Each number is 128 + 32 x the weight over the matrix's rms, rounded and kept within 0 to 255. Layers, rows and columns count from 0. Numbers have three digits each.

# layer 4 MLP down, 512x2048, rms 0.0146, rows 136-244, columns 768-895
117151138072179168128155146066170130134113109126108096128063106112114144177139123161150171127127120187114171055134142094092137106083087148108123173155157077114119145063156144135113164088135107173079140120133133183181199131178189122102185087156165133128150146123100155155137140164132167121167131133109116150122113135155111143130077076139192096109139139093124119154130135127115088069120
105094136081153114095111142156080137128108193154139117160085162104150108116149101125081156181130157127144150132109185098141082032175078125155150113152106089110120132153168180126097104157100114104072180088152112139124118166152103153139200086112181152139134133163137171142088118153113107160125169148107117151199109094103131164117095175132118114162148131114083109051141110134165125052099
085174178136131093064103107128137139195149081156108126153137125140157177130063141126125145141162135193090170102127100087170152127186116040140146144145181081131162156143143161123206171107126115119137129158110092179127157093198133133199139152143116136152104108131141136142128135146167101136104072089111187118150095117155101150109084080109093066145172111164097159129090086144137107146112
129216103129145131153117131117116147130153148160183098147123124054075162123157126121121156137239134156121142106160117170153111097081144157108102137109141095133174088143131148188119143108134083103133122088068126092129080133139131151123136147109106177061145116098121094139085062162116195075137194148150063105141130139186123137139139151166175147068130118208164154098158151139180149136090
097145142150114183150175131117116127126149119135122128134106128133080158105147107150153150132185061066126138117150202160112122117118108118177121121101117164121111125100142187084099150169099148068088130165099089134138098155123171072133152114145166111180133135156132142161095146167134105166151102153083099145107108089120111068072127129039140128198121107166174110075104172151142114120138
112131137127098143069127123144155182131142103099164135141113096121123117124103114133159106065087135148181079086095112146148108161176154130131111157107117126138096140149108137098091131105095159164074109110078142133107113174173105146107120125160108094099124179138145157191116138150198137132132144133152140147113168098126060116131121064135083180102135107131162147139081093044133113134157
080114182093153080067166133127122134151119098107075070117143130133172110152143130116115136152149125087082117099103076147109141084152109146102091088130127088100130116131183112164133139111168148099138078059118145192147123125055146136176131118110139112129159136081185141132112116153161106158135159085103126103175106205087085080103118114134091114183076137140081172155117118145123135131109
072185120196179130128090141186091183098135151090068129082132127060148080144092128122158170183109124124165123104114171082137159085138174142081143104076098078164084199060105199068158193079126121171124078117165131119118196110187113059150090174144098147112115060110108091139166176180069173132117134143125163148094106159111094123121115085147185182170211112129163183208190123113178091147110
056128144164147145103123150156145146093161143180201146131127130105156175134100135110100146150178148063139139145129122114183116067184113125162132164132122094108153100111105110144092097158099146179152118126067083139160094158211115152159128083128134150100069123126194142149125040156142064053161187157124111198097145114130097137106150124126217152128113096133128114113102113065122086136172
129130111096137153162162150209132125115178164101107074152162121106129155167131149132144161095194147102091138095130090098144101118100122109103112157183117119141143102159141128119132119076130152141184098165106085166150120201186166207138123168081094172137146125076132090092157150126126120095064143011119135110147119095099130127129134061159121115129068149093140113112097146161165149133066
116140126124148123110114137120158156172134133164195163092109180076099186136142146152138152097094096109138093117124108080095167098156055135073158150165143130201142196160096113156152143120115050077128113153194213080164106156137127088082115153173064116050054184119061103142163139092174073132157134120096177097141126165132106089179144064146139137087153103101149109093141136109144110145167
148088123139140151157126114142155134185132098166168190094188189145105105131129100120131135104126152109195104092120120096202152132112139146087119063196127123115153159167102117152143139129112161055122173158099073124134152115175118140120096191122158084069115160159121104092122092123126068128180178137132112138075102056155121140123164097149082139065124113163126151068156055054111054187149
128046151149193109123141143152179183089192059163118134152175111114177086136139123158112156092171104151124116124147153124144125130094104137098132189092147137116146187152100160071122056162117151132101117109139156123161176095195070143095124167092142106108058111152161105112127047121125093112162122150137150117079187099144132041094084113184197123119103113101111101149080106121146119152148
164172168110128146132106096114145117198090071057164146118126096094136157140104192119110158079110095144056161096057085173148135113139128136187147116038137115086094143116115071091112110136137128060111221142147167146157163061196187196195154132154081106199171137151171153104161131105103178131131088100106104090086075125114117115125173120127137130148118093088101127058130202132126115077096
113151143096129102141136133148154163217134093098111113168161091098123115173133119092090159146088120171102170098110140139139162123138150131124125153127161111167139129190131145074141114122107153117103170126148146092139037158107062192156137156167110136090141119141120171116133095126137063119100080114138129168109109132126134145136084164150108176139133145174172112114106095174117115117088
145154194074121142160133134106110133080172120131169098176156144083126065095142143108151129145123129119097083134151131140182162133171160133099144131131148175104037192117131151152128097129089087087080168096135086162089172074153131126089101170154158073127114150098166158086082114157131072120142145120092103105138134139110184136101143066181129150078115095089090187142157118152118085133139
089134100128127133103102082132121080161142116103145103152108084156085123104156173099152054133131191079129136115093078104118120136092063156191147100137090163132155087054120130144113166146079140123066113177169181142087124166111094207040221094122079110150151112088112121121140148112226106156107107058110166091138105200095148183132106201184135097145083111141061130125122112147136115142138
150157157147081123130084138104166122171129143175159172164102115076125114163139138105137096131063138177108135124140142088079128094131125175164150145159124135164107110149128093160109119151134138137111117140013127104154176144132103019140194116134101108151110105168100093124135111142033136140065172148142104158135147129136154169124141117091123113106134154123151140181112185156103126190080
110169108149113128098124108167122148120163121099116109105177161129194133124097155111100146104145135133136127130167105140120129167113094161130149116098092098164136077104052102114170063095121104121106122155115119127130156121145124107108093138116126086082132115138111148119161109196186090064196170128060166122139157122205092113133115116120143118109106130091086188209149062161165162154137
138136111098135117098208189086124143101135106182118105160169117191120123145145146103089145136145144131129113119188135098126171122113078146113121133072171088106170097167172142112171102110102151106155091150168172163153115089135121136082174108090173148162145133137132058165156100085136176148108135105148095194092172095089084088198139106149113060161047101163101090117146162113136097142146
144131169122130178087118113118085100183063115121105116149184148101137134113116112111164152096175128107116099094135140115145133060165119134082104159098108115091151091142134119127167120163163093126196140097163083128141117068089170077131053150098105131127182190110191084144098088107103133072141148094073104147160123163197144116135148104187146118099128117163172071061118116146141097142170
134132117100105151141085107145137118145170116080101090107185107122093110137149187161137122173106095131188104041131169153108124155134102076153126136180107086176123128165126165115084161096126117172094124083133176039208129102090159201121056150123142102126172170125026153086132097145070156078149084147096145124134142018144111090146123108210043158126114158098127112111175125095142090106167
110111120118138140156110053168109159139084120121081132109086124159173118129080175105123174118156185131110222155111070135115141126111136155118125126121115129121115135094173102147115165154123111171151164099126116128124117142118126134136123100120121100106111111093140171096080131136113131131125131149124163138133129150136145138108130106158109126096174140158151100121160112098142078120163
119137161134141067123120078137128137145192059152157115114121091128130106080143150144091144127130145132116117072128112126183196132143133128161115145120085154140104169117186144164118117110130160161093129127131111102103137105125155152118197109149152127109168132145106092113095109164158103125116079106080082109159102104117101150118121089153125080100140173130193157140096107158128168150106
099169160130147132122172114128160055119075120130119143163126095100106059137143112114145129162072106160125125154099116071098142094040136149111137119169110133158121178138129115050171080081123120134122088096129134151100108157094145115105076177169146163141100122093160110115143086108154155129071117060120104125174127167075075150121134129125142135122106095152123168118162102110170092153133
128109130106124104116097078128114107112087118157172110103135135133128170107109141136131155117164113112159116142117158111167126076131077111160093128170108157129089157153161152123155111145180122163173208193113127083156121145145127157149135121159073101106078098127107087182089159098156116078143157176138145129158171115098092135105126156154112099125173061087085090079154183158108120118084
152136123153140075166178198150093149126132156170130047172130158100135153111091141152123142122060142122144122106160129071097142068160132103121153112121132078041128076120110117118164122132136157125139159192146102137216169138082203082122175193144148078077103069116161163139140133085176146119146132132088130143096116147131133101120101147081108140140189106117140178128094100113144061109106
095127103140098075088130204139115148118104044161105098092153169104138148117108124178096141100123147125072157118171168076117160162197122136142181116108131056109096129156137127138058105109145106104050140208130124121126090182055097111044092123136137122156166149156068134148134153090121074105151162152070136096145114105096121171154149129149147107124095091123157130175158131111090057118108
107122120119137093112187128100138134124129091108125076156144160155094078132113098106111135147172132156154176080129156122133083116087132105137145114121190162089144048150184123133152192117175147088106158108157139146151116144076151116096164146109155150148062134111107193156116098127147172094092132077184158137143110138163121113085113114140126117191091123100159186143155153120122178144114
118126101149107148140108156125159095153075112139114147141126133108119128155160105081170118181088070109142127153156127137130080093123145120134127134108107138134110107082107126145097148159125133135060163112121083074119161149109152080113190145107132092146136111150136128107144143185106134053154105196173134148093139154098123138131098160116109098084126150116172121060205103115121093182156
207137151083160120117103167110159140089132153163148130140098117114137182102132126115149126173134100133166119120128164159145140169117113115091133081063146141160113124116160174147106166148085128104127176110135115155151149154084126095155140109111136129119095137127108146146106163132110139096168174104167143082157124170090091135139090133106211140137152143117120098088135188119135098099120
162111175086119169088183136150115126073128154146108118135143090127113182135114103119138074106103194149158148185106184192137077094137125071147089130106074140117136116151124155145192141070133140112158146100157110134144144131133126104132084139211132146148114146082184157172125096099113134089169117113154108157087106188197152151084139205122174118179119142067186086127140133193079054110147
067186194150087083114096111065076178114106163130169165149150102107118120099157153177170136158151125151138152095147111130100121165090122162117088143114134149112192156133140089170141083149127095144168129031158108148100127164075098118120123156097113095027123146117094196122084124144172081138094054115200136132156080137209125138146173087139104143073096116123091078122117058123159110121149
116145109135124160117075113130140130132183142153153136128160179168158124174108135084187164147124139089098128148156132146080112186149123114114085223153092089137116152167152089162135157130155129086125145133113152175122180104128131079051228103136104101124166171130138187102146085080124134113086159064055069111070089153069132122102095145087114089154137162177110140043130154125149091044097
177106121142104105165093137140083157095149155150077120099106115149127133112130145123121071093149139160125073143103112203154076097114102151130119100152128128126177113113147154119106127096105115101108107114133157102147038155098113074167063074129081129097144133149114134167132131148126067107153125099142170165170175067138089100129153122160067119127153131091120138124117129139134155109158
111213095110112068165134133134162089122108185131110091177082107146191116112082142151106135058127174166095112130123103159142094080144114108091108104048112105151118106123180082104134208128162120089147127167110162130114147090078161090128108090123126126123111104104176132121140081109114111177101142208103062133068100084180139130113092226085139068131183128148106160085132117131130156139094
116080101152136108164134093107148077110140186099113124064123114136176177160126153105155138088184169169084085118130143157121148116127107124108126122079070135145093123139086094093164101223138136173122084149214176116104174188183069225156153154154147104122082154096117103128148139115139131098114147186142108135160122183118065118127135124139100108113099165118077142159089149141129092083128
057150124126134112113099122166125134143064154105135113115086108134154076146150115073154100112120116213118103149121131144124108083086134133116069144115136173114192093037162122234133175145117114175158210080092138155124130141145142095068126099173154106164102077131085222057108129102135153107072125133114130147109111079092182152130064134090130074040132103144142142210135162158156148073154
125107062130087099177110096116067126130091109147170153105125131112096149217112037124152139109112151135167165125166176076146167144126124182107090122151161156127115120191121083111118087128132114036159091133138164149124128108103133078109134158154102103136124112116106207075137160135146162178122151089161084087151144115161106115137143084143054103106161101093097148079134104122151196139107
109157136151085164129115065121102077126134163072144114049117080152133113184150181114123116149163133098145149135141133097162138164123116148159186099096138077148058065079113080148115178079160094105140109147056140110122051166120113103125190136151169138164166123149108159188122169096051136131105117093149107082107128095207138106115140073093164086142112129135139132090127113182143142126106
101123103110129153153109107149090103129152129126152132143147149167157109106118162165078171120177140114124102136081144141098110142109126137135092105153122150145151086119129167140132155110112118065096084121165150127132130085117127167097140118165170175106129134144182162115150173130151159104126077169159112180174147078124117074059173096128159136063110128106045106082128104141142093139166
117160082113179148113092153065149081161163124139105112116136080072086173058100130165172192165157126183148158131136141149090138118104081089141145075116174102172145116172170135107105115122129132093153122105140120180110135096113157145129108125136107148140069106120143129127093103079100180146109108158142179126113081133116127141146109116153136099153126114114135124093091066070101157133137
105176160176170165170095158159160149096103173188170145125177098124075167102148173115135166073124154062101105141126177186148132068175115143150141143160121156104134153132137130085153134110115135117067133126088086158113145133094112152089124175130118124139106093113157078129082125076146130077137130182125113148068138138158163123112113152122108144167109112191133115123109069102149199137129
138074131120165102175128143137177101095188129124199071140157149109163186156140171167123107097111068143127173096140172191126145121148103120184161091149143129148112066155107140183130084094078127084129097173126101176169075077130122173152127141127184133147111085134151129153175153117138088184103171084134133134092100120130139079113130176138041117143168175132151103138110138151109128114144
170109107153145131088058067132142125139147097138140082104088136122137166128138141121120141092137113094114065149110174121136115190090085136091172110158098156137152139157131157191122140158118129108183175113122208178146079172193076142092111104181122103095170111092109149134070097131152191138093106124123112111062145109130113129182170126088102115116178122072167118136150122191076151110106
149178200101145128105151106073119130079029083150099150167101157179120128032116131078115107130136148113130142143078147120000123110119170073177133134098174122103137090142175108167124075133083130118164131113184052123122080136049089084131118100172111100161179129129101119151147126153116171145064057126136123132146132141091145081132111208068174153114159088102156181120089104152085196133113
097144127138082200151122159193122136153184087109122101077122154087101147082168152146130117158063125094081142100169108123120084112195146115075086108142118153156127145172153153159121129140157087155176142124168137134120209115132098148155096143110124149104131101128142096094161164122118123144145067174048118088107106165125113119130112126148166158147129127107084183107132105112176166142106
121085091153138082153160103121065095112139109162156118118147157161166116148135152117120096086126189098155096156143123082074145146127072077135131094154142076114155109097132100111161118135108090133119129128142090083073182210153121102114131209173143124107130120124185142149165160115144112107128181102150183057105121146095111122127157086151096160102166114137144153137127093116127117121132
155155109059067093159154128100129084167145177100138131132126129147150110141115108111123079104092145160192092126131100140164084130114169145115095126155139050140087116142136175115095104192065189065100114123065150127157177163100138053145172144155120125097133143174132172161215166139110099087132167106107097135159166058135154083150156080147100194129080082162140136126111162079137077098129
144120123122143126134130111170114134130171118163106150162137122076169129106107133138115107093111163161138134148138146095188120088165122131141133145072153082158135127233145122162211093136142111179163170181168070079182186051129131227129122109170174117101147075177172194128104100152150089175164149140180082085085107160032083096139164131097137148170201110123162177128147085096088064152124
103127121118138098136079164129063099143187089139082138103117078154114140133123151137092129137117100140142138142127133089139165109146077096125137104109107194122151106082138058088107114093098114152153132100094134148097141128169156111148098098166134145121043102172099173134085127140158129046136141161105085085107127087106168092150170117131161105119148104168096118225145129125177098132127
126138135102100098154101087165092146145117108130098137163170178147173108094101116071126110101133152107141093095125131115200120088160182113136124091076147097182134168177079086131114134063169101186117131132086135118094126088119160146078089158118159119139137197099179094058163140166130087155153144122128078142144130124064110137154127140141123065106103138107090094114122124163085180150132
093080134118133171205095121181111092118187138180028162142083137160125098144092127128127161163121158128129135161109109159157107122131112154170132112101071161177121094147121114092189160109160123126206144129162157125130175113108146134114119185083181144145092147112114135112150150088140134181108143143162140058089153113078137102126108112177107140181119116096091120164135156135113112166120
150153105100120151151134119102193130142197118195126147039139152118063091055126119127056155103123116081096072130163129094222173084112130133156143162157128129153098167158055110082109197099134107155124069158111140148141123079080171150131139120179131181107192086097158078133125147138166155150143143173096169144148149167071143155147120129150099154194095151011125150154101167091157134134109
111132136113135199091113126163164084144122117090159128159093127119142182102095114102087119156158143120136129133121097134074141090125129092126118147105179147120154107098107191145101049107183177136234156082148147178108106118107173088156135101149131148177147100152127088142141101123124191119137142122134112104097163195131133139179136135114150153100104154142109153159211136232133124130117
105151065141178147129215172165100148132104152111147080125107169138162173164156131117139135132140120130111112118072161133165105060157116048168116158105155106182117168124113104164106059144168123131180108145152139123137130139190149110125097119127110129144101098110193124103131119105115074083124119079109210147121153171142157122098097155115137174145160096154109142135174139130102103116085
092132104124067151118092188119127135064104080131141128120078111073190135116084124122144095144123144137135117166125122180134171160111133120107087132161152101171155137155089109082108174083156091175130070125068079123146082146161120083169126198096132093129133120109114135114092126089062094108097185078116103085103137094059129159115078079142113078125142100113104136102108114089125114148124
124177102165164186091105131119167116082095089141135087155167110128091160102118142145158139123108102095119104125109066131116133143169121129108121056116072124084123127151159097149143179088143100142183099223177124088109165192183117195090142109125162161110150103140136120118177158146146093169133103085129108141104125102148151173143152079140149088095165106173192116113137165125163204099164
120165190147105099090140101130139123155173216143074175087099102063146132142171165130079083147117122136152106119177124130101127146113156094117162112119084130118163139100163046145072100122106138137080170123183113135114048095121093129164102148149133132149109136099096131130115108106076153170113147102164132109109125177170115132135108086075135109107129179165163135163091099143151111130082
159131134162114122074187162081139182121165116167144088117137145154148100157110124150114113150129144058158167126134109086194119111138156095137142073116211126128126146114086132089107115150104125097101151141170140102148116094093142121168104160120153151165130103156165188111077094121200088167134116147096110146146129144072136155146112101126164070119140111192166131128141108084144171098116
097140157145106123147121130082130119153095146124091144118149116151139151182146082143104072128037132054165167142140163187051155094122136123115123126090132135148170191160108143117128131123193071099125131203113142137118065118076163129182107151119149161117142099129131154113156106105101153113138036116161125070139104117131173127114106112196057123128111089088189127155129155141183074103095
127169174087068143159074187093137104151141166223128124146072139076137170103147151116110125110134156143087117076122119124154162116127166160115150127092109115143112068053132097069135104149127091181104154120113156089128116142178108190141157090157131184087110143110110132139076123139100072149147162078127126195138115121132078133110134068118140157123110108142124124150106128081121126166122
147123106193149093129105144030185075092101116179185139131110160137087148125117148139141154163154112156160145124146153138163099079152088127153074167150102207157144111110099112099093110166103108135135068054089146111142162140125134150211117109150145122177134130081088130104122134195127063175101085117116160100135163099092170132100130139116148147123146110183109039160115160152076141091152
114065097192150103114190137202092036132157120146114111120182117058090148118094124142091097185183166150108160193137134104136169141117138177124170095167228094106094075104126100172071146107191133092090096107112169087126113169107118177085105133109143186112113209119099122139165095102134090096133190107089152182136126140090119139125126141095101117137124164126105091105149146075205202159058
090128182137119089106101155137165128151107134134136086162103127203154119139087104171135132129164150138096165089130146110131087123112163110168110135085158087120096118127078192103107122096092121153133157155112152108116135116121084124160146158089131052166117067117123124119150106096124143140072151138148162126108147107142159099110092098103118153154132163123124131153115151111084118092082
171140106115162099140144118140143106114129073102126141145142134057129125174172110155137121081182209150084114118109133102140100138119167135131111114140082129158151099140139152109113145085053130156071122081141136120109115094144082145178150118199067081094113168115143129106125123140100103142165162145117117124117142102096125165129117132154157159147145139113133169124199151057123100168176
148162124083084143145094173084092110165120085130117117091143101119122125133168125133117151132127156112149088077072094069135087084141170159121097146076197129134115158181123133149185172106128134170119134127101069137111088142074153147081077146118134098141117067120125069114148049152133071133129112150128114090202126078156118134142117152123122123115140062098022132125129134074140091160109
108133106143093070106116128123101117180115147138035125160109131098089075053087151187148128113083123137149150136133125171119151188143108057092078088115133072166082147097130074115144160106193145094171133101173166174114095176106130117146078159142170093109077157111089197090179175152172123127121107151077076131126135106136107154132147114124068120130174076053153114112094149157175130165162
153104123129129142133140129072185138151132106131148116087094120150104087083096128114117082117141135141128125131124153172117124159136120138075126135087148117132138107173067127052100123092074129183171103104134153126160096137098142214150140153135020137150086133186096111166090161094106123143094139195196129137094158105151110167093133093094109156129111105086129125135162134212109060119154
105115120113131138153144085160146171154111178117085100189171108093107102168114093118192117165167094152156061114120190125104106184130183145139175151125081170134146090153143104072078173145165129112158134122146130173140071090113162078141111137111113085037120123075104088151151140172133103197142198136103118116095081180113134146144110115138108170150134116110141085107146101128140085174102
130197198166175132085095201107119204158156120117186146106200134114168132117111113095114107018109158117115103117136151075135120082163135138181144143152161123127125149061146097119117150166125154143109085139135094099136093169145153116107160085153123088130105105128115093131107090091121155129112127147154139118092136194188143121135121158098140094152112121140146101050137124197126110150165
148040087107103131132193107165107084055125121154122117130129150110127136214103163190118113181184095147119129135146120130146099067140119147178139109206041139125145096206112142099141086161112125091140140200087166087107109092147106076094127115129130128160131114131090031164125106095146084198096133139161112164115179147129138135109153160121149141143141154150112117183176116159151120110110
149139113118150128153065110122102090148082117175163109089146071088123148126133103105159118148108153119122181114096096156125107114151115116121146121099084115129183110118106170099149116097136143155105111140106180119147093065097059125121121198131108076093151157126129127157124138134102107153175116101153098115202154100152090147123133121102058117100116131109140122127118153124103132119150
138130122179131106165131151133137093128112128073127118156105118167133150109101156133147184147104133122103113097173093085090145139134149107117099131142163242097123163136113112106116164169114123168152097106140140158110167089129136153182130133162137175120125166125157139117109145124180159166175164064214139149099115193144144159171139149170086122109052139089140165060142176142130110114094
084152129162175167150083145163093112145122165150120081137158178095126170099152123084139177113094178103196091110126107112145143096162112156115127095140109093130167051092137073116168146111161100174172169017066135108133136221164094124063165176137155114136086082128114145145132131163113183130130098168142141113036153138144199148167118153163083147128142134109137107166110110135122108159153
112097146171142126154184144139020100171153179094124160117146093084087122133121115105141099183162139209131139137105100142181108142138116156118126110168097132135144124102122147110096088118111110154141179094081147118159201145143168108117106136173067085105172170094093116157161114187141114099176107087132136118152144107126100169170158145127142107129143154116117123106125125131114067109147
100110181083126141142055116135124099131114102153078131179128115123158142157099136124101194115064121136093074133099114111164168169061100139151108066098161112138141128142125152113115190125108128128164117124141149132151167129159149119165122103132133128159112121116143129110131136083154134174139114145066065119090098145114107112088173153113175134148133091118113106120095068153060116122162
098053151176106165127092123103189101111098173117125114055174174098084123101099071134073115122126134091112143130122168105096127099098093139131119179121176098112150156102145113147127137090077129124137136130100127148102135089129186105101075119115133140158198098138122175093146101110145123129106123082146165134158115086113111140106095128109113149151083108081186103177133114144061176160154
095127144097173072146048108167166110046118100099062117129169149051163165003126066102108120131104113106016166177113148099096138054071140095135133104142171075130138136143151084000199124196098164128177144169162097113214085136057054135149098148141058154117038121148129000058139197127142158154229069138135085120118130107093032187092174117215133036069151120173112120154143155071176106122140
094139086106104112165152115080101123107098113153171209130162080119093168048114098084128133103184115167097174103081123179146098104109114129152146137145142108134147087099135183097127138109178109140188189077157140169108091127155138140147132157110132162101131082153082127093125089138106180130111160107160099108148146167145147104106128104150132187130154146111135140058147167148133146145081
156123102142114133084113131116120141128182131119091102137135085123124129055174111115098123150066133130089125175197204174157133144124120118132146140202100140120114104107151196073124076081125142105167135182081117082125124157078101095164180160093146152124148170186144137111158124123113082111103151118172119094166144088160138092127146122113143084091132131142133127112103145144122141100124
133139093125074105104132084131156192106134108098130139178112129131179105145190085091124127190139153126184108102117166130174092146094138101114113110113067104183184193171153147115099148106164137101136143109115100117119191118127127208116139090142110142159148167123065165136167177158094070146167137139114169068115168104097098168143084114135163127135126174177073148094104116125107130109108
170161107082132091096144116124063106106160089103101143156114140122165094170098121127107107131176110107118118141146124099112135159141074135172163124133129091189158113119174120120155124140110160139128128120122095159151152194108118123092089091080125113121106147118168155141091132130085138100127106171132118122145061133137149142112116106125094129115145104159128167143141139130159123101105
150114129157153138135109092189131091139111142149127119084046121126139177121107180178157155092073098124106141139097159079148108108148141142181141164154068181097148128122106110121112118149087106149123142110170140132140133183133169146105072109118070147082181115110096074163107136143104176064128111149106121135126062174134084159109125126116130108162126142095135080126142084135168127121123
097164133181158119178124149095119080162116125146159112151110149070142135115115107097118168150078118180128143100163136113157140103146117067165153081042148172101149111100113144064137114096129125117141126153135159109125148128130131123123102139115161186098154089138120173093138121151177097117116069068134091104137135184157136142105155106107096157144131085156146067139156110202141117101144
137167133134115130069105100103124118112140119120151123133116131171090127079082101103144100136113090160135105114067136163143112114091097177117183135159108117089175109084087136130101076119105102113108140098115067125183097146129119147139067104142107149107094105104122149135163137148105083128121079103143171120107099140114151132156132227155152158100165087091152125095096121104177103117170
128162177129108079161130137129148144124120172147138106153116179143094139157129123127175130163144102151124122114115101093171156166095105182113096113181147148133125150125130148139092141079125130120090148141125119140139104109168136106119140106147127114170095153080114170144161182162155085125195095133102150077120143145114165121112136131109173136168089123143101081164125125120144172097116
109101172127148127065151186099130151105107206148131106143153124082054134041167153180099087109108179115082116096074134213128148110074126176095210107076218098127143152136093142152108142128162128142132180144100133139111098126110166128057115117097149112113067173122124013104115144127158093083169108101148116130124228080147113083147084124117134164129145102160103075129055116125100064164082
139092128148064178101090112106173145130103113112171160109108133173135143108153158122111118152125131105153116133108119043139102127192106125144171175128120143086116126087165092088132128186131098108157147139188153094101088156140177103157132120098171142166158161123082134150128144125085131086102114169084091128142182152134149155137140094153119129086118169089234084146130131169119137140081
126091154086120092204112125089076154127121154116124136128162095185136129147147189102163155139152104185165110124139083082180150098081149063091127085117117128099113138187096091111113085113183110044087169133103113075113206147085164091158154148133092156127119121111153105111103174137179147126133153093157115139144121100135124141131223061128106149165194118042147073054099068078150130191149
151137226148147118106065153114156128135137185116129106120127078122132130151135101111174100101153112177121089133190131149130121059117113106141100113070108140088147154113129097157105060144154168085098167082108160101186211060114168057069133101170115165145130087112134068126144185139125104086099154129110156127180168135107099146136173099096146112114145128187122108089105173110166148113131
156169153077153110114156117128130143091183102123132155120097146071090108105114153130073128123119099089133131085147119202128142100110118099074071094150102091113185124157124112182144123139100130157124067171034128187154186112131105124141126080091162117141145126089108149149111162173136096110058181140133134166184120089148074102122184087098117125154114123165066134097130094158117140125142
130130076129129167155110158089118138095140059173195127151141129178177156198129169086158179139107145113085144122138148142136125117129155084158106140182123104113104106121108135123126097131125127127014128129155125082107151193172145103084201168092110142056127148128177130134135136147096140132163186170177177152159146146124177159089182096140143121125115108154137147158165124088151114107144
114131186125136131088169129080194144175047102159054124112118129079127106178165132149186126061111136082094150131154131097097105099136126127123156158105160128156146154136147173115121123162186070126144121150125134094155138213122063109199078120110087100102125139122132102140151132101091182079112157202127085130105097115144081173151106149114133122128119090180127155161126065109142085116144
117143147168084144091147166092111105142184179162139119164133088169103168092160207108158162119139125127176143099179108154126124111077111184144093089095054163158137145145101133191100106147170129117127070110116116135133170117161121120130102115140097147121193158130134165128104114132115150127147137099158172048162176073076099132125106092131138106067172134163088124106118145048157094114115
110102107120117122074101129134148095115125159123098156128159122089172096094119129130173183169078085139137128123116134140110147124133106089101079181120121121133183156188165153117175118185158096179083116129085114176109186140139187219166177102126210125142087112073143142178130094120169135160094164160140104171146170180140097101092120110148120150144119176137129149115099102117151110113115
131045083127145165145136188068102155164168143142161135142125134151118095084124182142111157125106135133119059160150160125147152123163170106124143170111100067112056139151110134069121113177189095132102133168147109136092153077156094100121129150109092142125097180155149115152129104180114177138101108109173098070154064119154150099175095126197097131179142161150167168134137194131148119104117
124165135135096109193127165107129053129146181127102125152138131202081153164130099063117155102083070105107112167096120131153103092142080101125128113202129191091086085074151122179185147172112118136156184082077196083143134144168164093158144103156143106099157103133165122140164150116134163157148146158148135189117127120124084118118183109126108145169111128111120148150110143147158160184117
125156126101170122115172139144097168126090083111114143133145121129147159108140095135130197109203048168105111110113190143124081139144152130190084109092118155113178149052094098156181155158114085135116143147125085082160158088122097152120102120033142091078137104120188137172083123156121125090126127066130122118121140166167155061094129133116141138099162154115139133145127141102099150200127
099181107103126168103151103124083164119109135089116091092165076148121126135128137112097073069097094117137121113104163142170152126192145130089128114121089083160148059103172080110110132081136139139125126147170108067115133143082107197078121118124147067153069108118142077105117085074151110154116168117152146117093128102199121101148158143119100087157150114155142119116142098183109075122095
173121136131062077146117051114117095165121187102096146149098179127091131133136107179183111190140106144058125135093170208127159116146108114112146061065115164116154147129180125121059133133158163137098115137099111140097152142137130168110156113144134178095156132121125131126123073150174138176157130137084098122099117100160137177147091172121071113142074136163089082055122164112147141136184
093110122158170113146121127197186064078103122150127136113165197167181116111104178142179161157148187114113113100133146117134128131086143058162102107112098098139141150126153135140157099107118128134136112164108145138086163110124133158131144119127150164113129158116125118226079189063153110169115121180126082107091139000155160146143158148100147103146104099096127062175101134132112153126074
122100066167180141098116104132159112085144153168106099182155126175114126149157106109145083099180104109116125141150110150122160201156149100092104137148093133159120104153053146140165133121192126111200103134076087112102133092118186153175162163134105173126095171099096119147140164168122092156150148156101095119197166117104131121126146000079222173141067124174149114116160041114125095116153
120115107187042135148139124161120079139120073094109136134142103111102117158154120145131151150100121169166099127131142121172159094140101150125119127126116132190122089114119150112179149154147064116091130161078160115056161086217083097122104137129142077153151170128030147094153074110134172062078181088178122101159066134185147087151140210135142120087071106139129077103173131159138136120083
090099097143098115100132107153113048153177084123142110077111106138143118040163127156142160108146126138221117142117126141175131087124174188171094177165122108103136135125063122159098129209108160085072100206152093106170105061098102097096132198189141125184071128191165094098123158166097148128142118102113216185150172158114149113134148144147134128099199136119127140133205110125061074151105
106134134108158103117119148075101137143107117125107159142082113155118103113081107093129146109087113161127107079103104104142104158130100119118145162120164153161163131138118107094101135139089088187099165091128122144124168092142109135123074166122084144148141092116177155129113127134128152138133119153039112096115132130123112106124111121079062071084129125125150114098069136170133110140122
149157144090152078109162077137090113122142162065132156084126175143127139085081100104090176112169179158093126120173112085173168129119116109170089148080099112140153165129182086096138123125153122109118137168109157117133101090083140120122113138181126076104103170114057101157104185067123156108099135134144097101137092165140124132135090092105094086148108102127111081098141123173174138126088
136154144108062210158136122118160114079179183168171163124131114193140151080143121127137164100138129109106121123119102094103113122157115135142133105057162156138188104124113146070120171172156130056188113173138078071084008158118107090086140107067166181187059155127120135101160079107094062088101156122092142166091181119117124129104129132139132114127106136110151089162137153088127138085207
123164163117158106075152160157152123134146096087142071144134120153129112137148158111094119157142170093175129124134161137085105133172122089106085122207110134098128148161099145136094163140157117119138055137104124142127106084066151151107154151119191111078112097172113172083175119116131128129105110089159105134135119114094147148107145178149126141102152150101135149108141168140144144085108